Weights of a small GPT-style language model, trained from scratch on English Wikipedia.
Size: MLP 768 tanh GELU, vocabulary 929.
Each number is 128 + 32 x the weight over its row's rms, rounded and kept within 0 to 255. Layers, rows and columns count from 0. Numbers have three digits each. The size before them is the row's rms in percent of the matrix's.

# k: layer 2 attention key, 192x192, rms 0.0341, rows 113-127, columns 64-127
# q: layer 2 attention query, 192x192, rms 0.0339, rows 114-127, columns 64-127
# v: layer 2 attention value, 192x192, rms 0.034, rows 96-127, columns 64-127
# o: layer 2 attention output (transposed), 192x192, rms 0.0423, rows 96-127, columns 64-127
k113 104:078086121153113150129133114118158170113075092139189121123097178146155163081110142153088073140095153145183058089080092082190115118150151125142115103174129149139151085115124108112153191132102136
q114 102:124148149083159170081152163162139112079169145088101119113106125127131129125169166113135143163102143131125063224135135080096089185121151116142102130139146148094152119198119138132089094146119119
k114 100:123124118169121106136133187140109122076106128146157129075103104128139167091161184160156080107127124107082141175198169074108196166119164164157179113129097124166129186170150124166086111094161113
q115 098:146105133078110121085116083106100154154145048126079101131116165041093090159152133155125163101153112081139130111160168183107089160166142142155148134148111171104122092106212124107128137160139157
k115 106:103182142096137104106080121176119167099157109217159131116126140076143122061085147163104122148120071183090139102111136104133150091113086163113098173161176124049103083151145124154149138155094161
q116 106:059131092144159152069141144089112157108112135111140152108091101105158136124105109135103141070070147118077117096167115080153205092125093105157140133122156128119063093110167120081178089146144083
k116 103:072075092086063201115144163058110127162169111106117069149123127119189124162146079112117198148127162064108107109138128075142139128145095110182145110156193167097106127135081183131122131118105167
q117 114:148144149069151109108139095134185149125156073076178079152075125153145185120169162133155093147083137095136133099087110095144093104135089128190063153135091156119100085139115146072102126148123146
k117 123:128107083144143081099156156181127146094095118111224124100050152179133143110099156108097106108114099064125123091152139094068168097134078148143130126121137079168074138173139082143124136087089165
q118 096:142138105164150087097065138135151140069103106128096124206183110134079173107061128141150132111128099159210081087105096131108135149126155131146125122118040126111154127110112085181089156115097162
k118 106:130148120070105095094109134164122162133100057164123126131139145119079124164123108113103155139124101184149185148169101151174138129136169102127116175100088088119114160092159055091163197138129121
q119 094:172167093110104143097216115116128165114082105115076081106101106093097143146145151073119101135132122119175162086094139164100109129084100190085092166073142153047121137165140121089171106084084124
k119 092:101162092085158182150104116181159163117081126133082115103126127095116119143137125111097109096104122097137119108155125103130118122070124142054082161126167140084124118114124154130196097114086135
q120 107:057071089097143058159129160088123079157164157138148152118071117110158117095133105157172141125080115182085162134129135135087160053083115121111125145154193113132104170115105157180154145109116093
k120 104:134146132095079151180134134128126063152192184112137168099056151129120140125106091150192164148106134127058122056082153186108107146147133105168110189131118109118106135137157125110078113131167163
q121 110:116172123176140174137129089135096104128139090125138096201128120115147065075116098141095172112146125147116114123175174101146113148150120149144126104159087130204084149082119108168104173138137177
k121 110:095164149062147150104086141130192111138129113154128122148148097154073066097071105143148152160103116100122111141142135057156166122094172108195147088151092112152086131079129089125199171129104100
q122 106:100188118178162142087097121084127098126128139143098089138050098198141111122063083057129156131135174127110085114147115175129137100084091131152123096146102138132109102206147159098168095116119102
k122 106:118142128174131116129044095110162137122138123147077113121140120139147082140201097131127151089188119151073119125092167123157160130108091119144114117132150186146104130140113156175154162111106114
q123 103:134149123123148150137222103201131105120124141159131099095083137127084106077157130116141129144141162113143120088129132101078121119125115127173110206132084138100156089173176122151114089142117090
k123 112:137149141152174112110143142114062103125140127107137129115063185133117101114153132151081089071040107109117152103202146088097178150149159157130142153154165080117108154143214142154143173101080151
q124 102:144140151091182134127172137121088119194121063127104161102164126133099123170130099149143140153086130123201163092129104121102154137096115146106117152095125096138130166147137163108138151090128100
k124 101:124115138098114164124125145088032091110109153077087150090140150121114091179090204112162136154096126143179103098108126104064143148150151142091132161083125097141137115127139133124117159121150087
q125 111:106138188104127144110115112153155147150139131090046108113120149093112109160157101113085170098116093144164117053159127155102115176116107084129120095120106174117108197143178114178133210117157172
k125 114:144158143124109129088145163115118153140153099172089117151100094093097100148162109112144168194100146127149176104160159159102181127075117143166115146114148038099098170177137146124167123072140073
q126 102:164148190115107118135117094098163182097141140069104099107177114102123067135136113118134147127117085153151168126118122175129096119105129198190097122111165099094114112119150137083184087087101100
k126 106:172141128157117086128115084132077132185117168125145190125163116137158125166124170175140163072118097096153141094166128136128136140124086189167149132096138178079141057135156147129141078094163122
q127 114:117096152136133130137148176157107154124120104142128131150112150094138107118180138152161131165114174133193133124108163156142149108098097103138102138076085102159066149152139097132147121147167138
k127 109:074145124161106136141148144114122115088116159123070079177108133153144158116111097120064085146161171103168101062106071148091120158131179162085186147101100138168121111100079087210088102091129147
v96 073:130147104110142161133085109103136170103080154143107110174112085092139148164089166149116133221123133105157130125203134077159099155160146105130155058168166125140116156147146136157084152111155120
o96 078:100081150139182129096137154138144089168139106118102129117114116201086088121088089135148116047113056110093115183052152188066126122109136155110146145159127209110136121078138081121140069124124143
v97 068:140125135041146160140072141108149158184203154120093127185181147069145122154142089135151066100131156136130108101155105152092122108144095109169136123136151126155145084046100172125128137139173128
o97 077:140113149157131128145164112102108121089112128145127098078133089125128108085084108146087118101102098069058199141146136131171086158165128152082155158119065170129131131209099088093102189136157122
v98 079:106112142064139191149121160116139123103102105121104091153164142072172124175124098145163184133134136195121120116095114083133043130148134143112129153123150149153120159136095106160139125169167091
o98 093:173100109146133083115143098120160147124199138113085180099094077129106124090141154104150082147149117112143149111153148111077157153152120115125136159150135180146140146101095198124091148107103155
v99 073:141129133134143182138142148105089144124149169116201139172128168146102095115069116177127142126080123175123137167127088132075129144129130119099164133081169152072181148190234129126176133132127162
o99 090:153134135155071102172138086176170111126161101152118155071097125151188157139206120065151146148148117033078134195143122128135073157179104110144108106177085101181124100132097151178067116127161143
v100 070:120116133088106116108093094113114133131104156138084120153138083106158101122131087124083107166075149150132151138141149087148148102064177114167150134173159131153159142135124080146192124141191058
o100 073:143079111146163124157163158153137109094109114136160109052100054101133130125136152178177172114158116108111124112121151193119123160104117159146133161104131171141087152139112165128110161074090182
v101 066:086145064109151067137137083096146116164121088148127089191187126079157123038095167170188158045074192142132138164111104097074094165184166189131116131117139137134089140158146131139133194117118150
o101 077:146072182126092136086139114159095134145187186099111183083095131143167164134121140091115076148127090084140104109103083210171105125129111114141137137140093119114130086130083123101121099140135151
v102 067:161146077136156042169093163118158136076174109101130085125175092114053167126135137155148092153116138133125122145047112094152093078119134120142124084114107159177166113162141133211119114110076089
o102 072:139043139092130172075103108099132090204126149119108149140105137169158134096073089104199175076179141110135148059123096177094079136151127114170116140101072083119090134118106125084143194124177139
v103 064:140062150122186082138122161096160125110097157083068119087135095118104137189125164101133093099166064163119153135095143180149084152095098138183198144152121166163172204122133154077146071120162176
o103 080:069177122129147153106138124110091087117110123124151127118150132159101154044082066112130189124126159135137114122096123083150142065148138157096048151092078090132131106141162131189160175092078108
v104 066:139046135134098112098120114132140187137096093088105144154126129101085131110156154166091139085146097151145118120139107074161145115140141076171134105162161098147129125101099147127140163122058137
o104 072:081165185115153137105094183119109111101066086122151110080112129138124121149084097140132177132086163115123091139135159158069151203132109115087084139127127112107161096123151098114052097073124125
v105 072:143128090138134093115097162117080154129160142151134160127116111095136159140087125142126070135182154099166150169102139087118137153143057114167132166135145140134168069095079103175183155102191212
o105 083:147107112140134150128154128138147127138083057121069135145135147147147124121144115140170133119072131128046095042161086113102143102094093135170110100153109128127097114128158131108057112136102043
v106 065:180153151132121145137132123210119138083164125049143139128090093114101124144091129152127107096136104066159179192187119086120126152093156114080132144146151139128102168105123083021140128149139090
o106 077:056103140094085140135072158168145140133093096141124093131124100166211137168173114109131198121088102148099106148128144159169182124109127122139132111149156103156144112171119180188141091134135109
v107 068:137096075202159146112109183135224150106086083090128035109112102139190133126133068119127195142134112120166140143120106165135121154123162069159120115120178199099205150120139152154164101106104102
o107 080:124185112042115130096167145142125130124105123119162148190163138130106172093218154111219084122119146110130070075144169147169152110147064186083113139144127073133122142112103124068103106099144191
v108 071:134131137170143081115174144115141157103203106135192139106091134160084080171121060105120153088102111120166110174173086101148097101136158124145158152145188084106103159185129152137147123141101129
o108 083:183166144150115121093100105099116072170063155146088104115112171109107175111127164110123073146166138178142146141032155175104110111116123137098143103093095118174176153101128138118142129142123103
v109 070:114186099103067166103112113060164097162136139139100067152122133090157162156106113114108147076074174050133087121167110081153103113146131078128093098094117166105106081119114098158139088092116092
o109 088:116106140123176080144082183169099116135129159057132130119120129090131078086128111164140116122110064172072135072088169156076161183106112155077140129151164111196125128127103065075116127184133080
v110 076:131077098146116183144111143131170082161102109183205168136149148180145169141100133179105169121089136103136104123121172125067178125147165137167146103128180137137108136136150113158113082095153158
o110 084:154174128080133098136106152150080111153167146107162125145163186069162059155138145139148154178137168152110124159112115152165190130116106128148165099137081109119084100102089145123115135165160088
v111 064:062123132170155141107157105162097113104171172160192129123073062173091150079172125136123104125085105109150126095154068125114095121143153180111089136081044122154095092116150133118118105146081106
o111 077:136083128149124142103087087122125164179105087106121150121077160117131079175099101132039149140131140097076172165104131119116179115090110055128111146155199110152150147170138102100162099090117108
v112 077:084141115116104155073165055068120142092113139146090106101140173115120096117132121144130090160115097086098085111157154127096169168097138108148181137128172106125069084155139112108128132141114143
o112 093:204145149114141114120099178198067130130144127087135108139142159206119157157132168091094089096111133188173211144117135105119152114176166134054099152123125132110175184084128106124169080108115153
v113 060:121090064161131173153144104129145122101143151202094157085087185171112174149093147129164157103118102130121182111117128166156087154149129137077157141198169077160163153123147152149080128120101091
o113 081:173175128125137138134134137088112134130142077095139082134173178123118134149119055151160146125145128139100107164121100133047160148136126146177121166145134179119168052138140089081106129141140087
v114 072:138102154125160164118118120142138107223141093156108166184128153138131102098120088131113166177100164095181155105105103151127077107150131121118096089174192153079100111153158088168092148112131136
o114 087:131146146152190092122145097100152108115095135147129134138126063050110116204159147179102081077136148166093143194181144130138136157129130155100129154107095154110160082129098149108166145136120133
v115 073:097164090082096159146095147095201133110127152106111151169095115144104117153097149119114101099100109152132153130146110167091128065118108101106106099121176135130108072104086095147143053112074104
o115 087:205098176096153120094117171131107174121082118143148145108131099105110135132120126165187158132127110129130129118154139142119137117117118217124169150134057100115179125142133105055079108107107101
v116 066:124106119087081090099205069159088125143170123192094156122143185058173126159058163110159201113093144093156121109179106103075099161115099147093103107159197118114120156155127108114078104140146117
o116 077:153159140144125086163133117147092081133124155127060124085110121184137130122122111120090054102153088158153071127094188095090055130147126201069120112115138150133170084097176122154166171195122108
v117 069:043144125159148184136210121115169086131141160092149155174111105120116131141134142089167082122114139151160151142157132175138120104126164122127174152122142180137115125085108107096157147053179174
o117 076:224118091094117079120106122110100167136142077096142104068117092114129128098168128114139105168134150060115152149132131131141120155081096132128146134117088090132056127238128165111163130156079128
v118 063:123142159123063136164154116054106117148147195105107142151109106152153103198097108153108148059060093131178129149153075128152179128118100128146146080091167146119092130131140150160097102136132076
o118 078:179129120126195119157111142181169129130094107111090085055137125075142102111196168107103141147157122092093162078072158106104075121149155077073128164148106094074141139133129099129121117142136114
v119 076:173154099138121152124082130153192140127097167093112156159199093122160182152112112095088143072138101206144118131191152121163165150107118123093131098143148152098176103129113134144120122113167077
o119 084:046083200154089097169179132145119148095141145117166114130098131120116134152178112175181138202096162104115160112069161136127094153104161081117181137173108137136129170118092117139100102086071145
v120 072:133050142096166093109213156138140152095175133105130132120121120129059138136069137101177127173143088063068123195086144180100134130115069086132149157146113098109180086161131153140123088130083154
o120 075:137143091186124086149077073097103143130132125184143120097106139182139113099143098103109136166127131157135151123194120093134149147136094167180103105142096101189109111095106104153157188115147107
v121 080:095111119152081113138138112125125152115196117097178068088142165144077123113177145142098098130131092120117116166105166116104071158127159146160136170145143129156090152163107130092101109101073218
o121 087:205118176108124165102135103104116141152166138148130140176111151160138179132088082081137143077091165152115142085132106153213182124162141127132090126150099100126176101140146106158139164142147105
v122 071:114140130108087218100093099096136152180099098128092176126204146073120155134112106124106138121132149174113185168177140148174144143100120125159117155104143143145174090110132158164147166130167123
o122 084:093082106132147063161125145186122115099130143121133083035124113162146118101117129194166138160103152123129122084151155111142088173116104140094168127157149124102130157159062135119115144105137165
v123 069:108072141162168102112088090122143128106090200124125050130114106180131128139159109124169087135100145162096073119183127150077163207142128093147166088083165155125091119166129140122142132118110119
o123 069:158132091176074133139164077100162155090181077132169189182134104095146171105143112088108120174144127159153202158082105116143095035164112120123102144139152132129128097126074091129128114045169154
v124 074:156089124182119084129170163130103109079150160137164147084110076135062139129121123082208118132084113123112138107085118105095236084140115134105099099084150168128152105129105132092185101135158125
o124 088:175173185101076187181088135076183165153113096103124161134144150167144070146144098146154186166212121105086131127139164169163107114114106139164148082145129064150113170139109065154074165080123099
v125 074:158160144195114124180178070196085086090126115168128202048084174169112146088224069135089163140148099111115137131178096115170122179154102116140116166102159089145113121150175171159087135141131063
o125 084:070145127161101149111113134097177149153088152155063075185128162114080111190077214107121143176089186226177101136105184091087148103092124091098135135156139144135170141096161120116154128130129177
v126 073:165124111109143154139125092083154158111085142146133139112198141115080154146129141134079124117093140156154130177169151188146119192147110119147125111126126070179179151151108103098128129155124140
o126 086:087110093153138127173131102112083178067160148114118180134148132181163125145151092095129090115162119102084116130159102061143137102098156130128070171135108135093171119118138188131128094089148166
v127 073:053102137140172119105102118120107153178115102067145107156117174119180140088199153106161115098152168105155091157168155068041113161165106179129125197131128106160127162109078099159103150080042122
o127 083:174099095102103080093142115073117165143174181133178190144098111101132149158084128128144100179164140160140160121136069174151118079129119081174150097068095191117158128148137228081150168196129168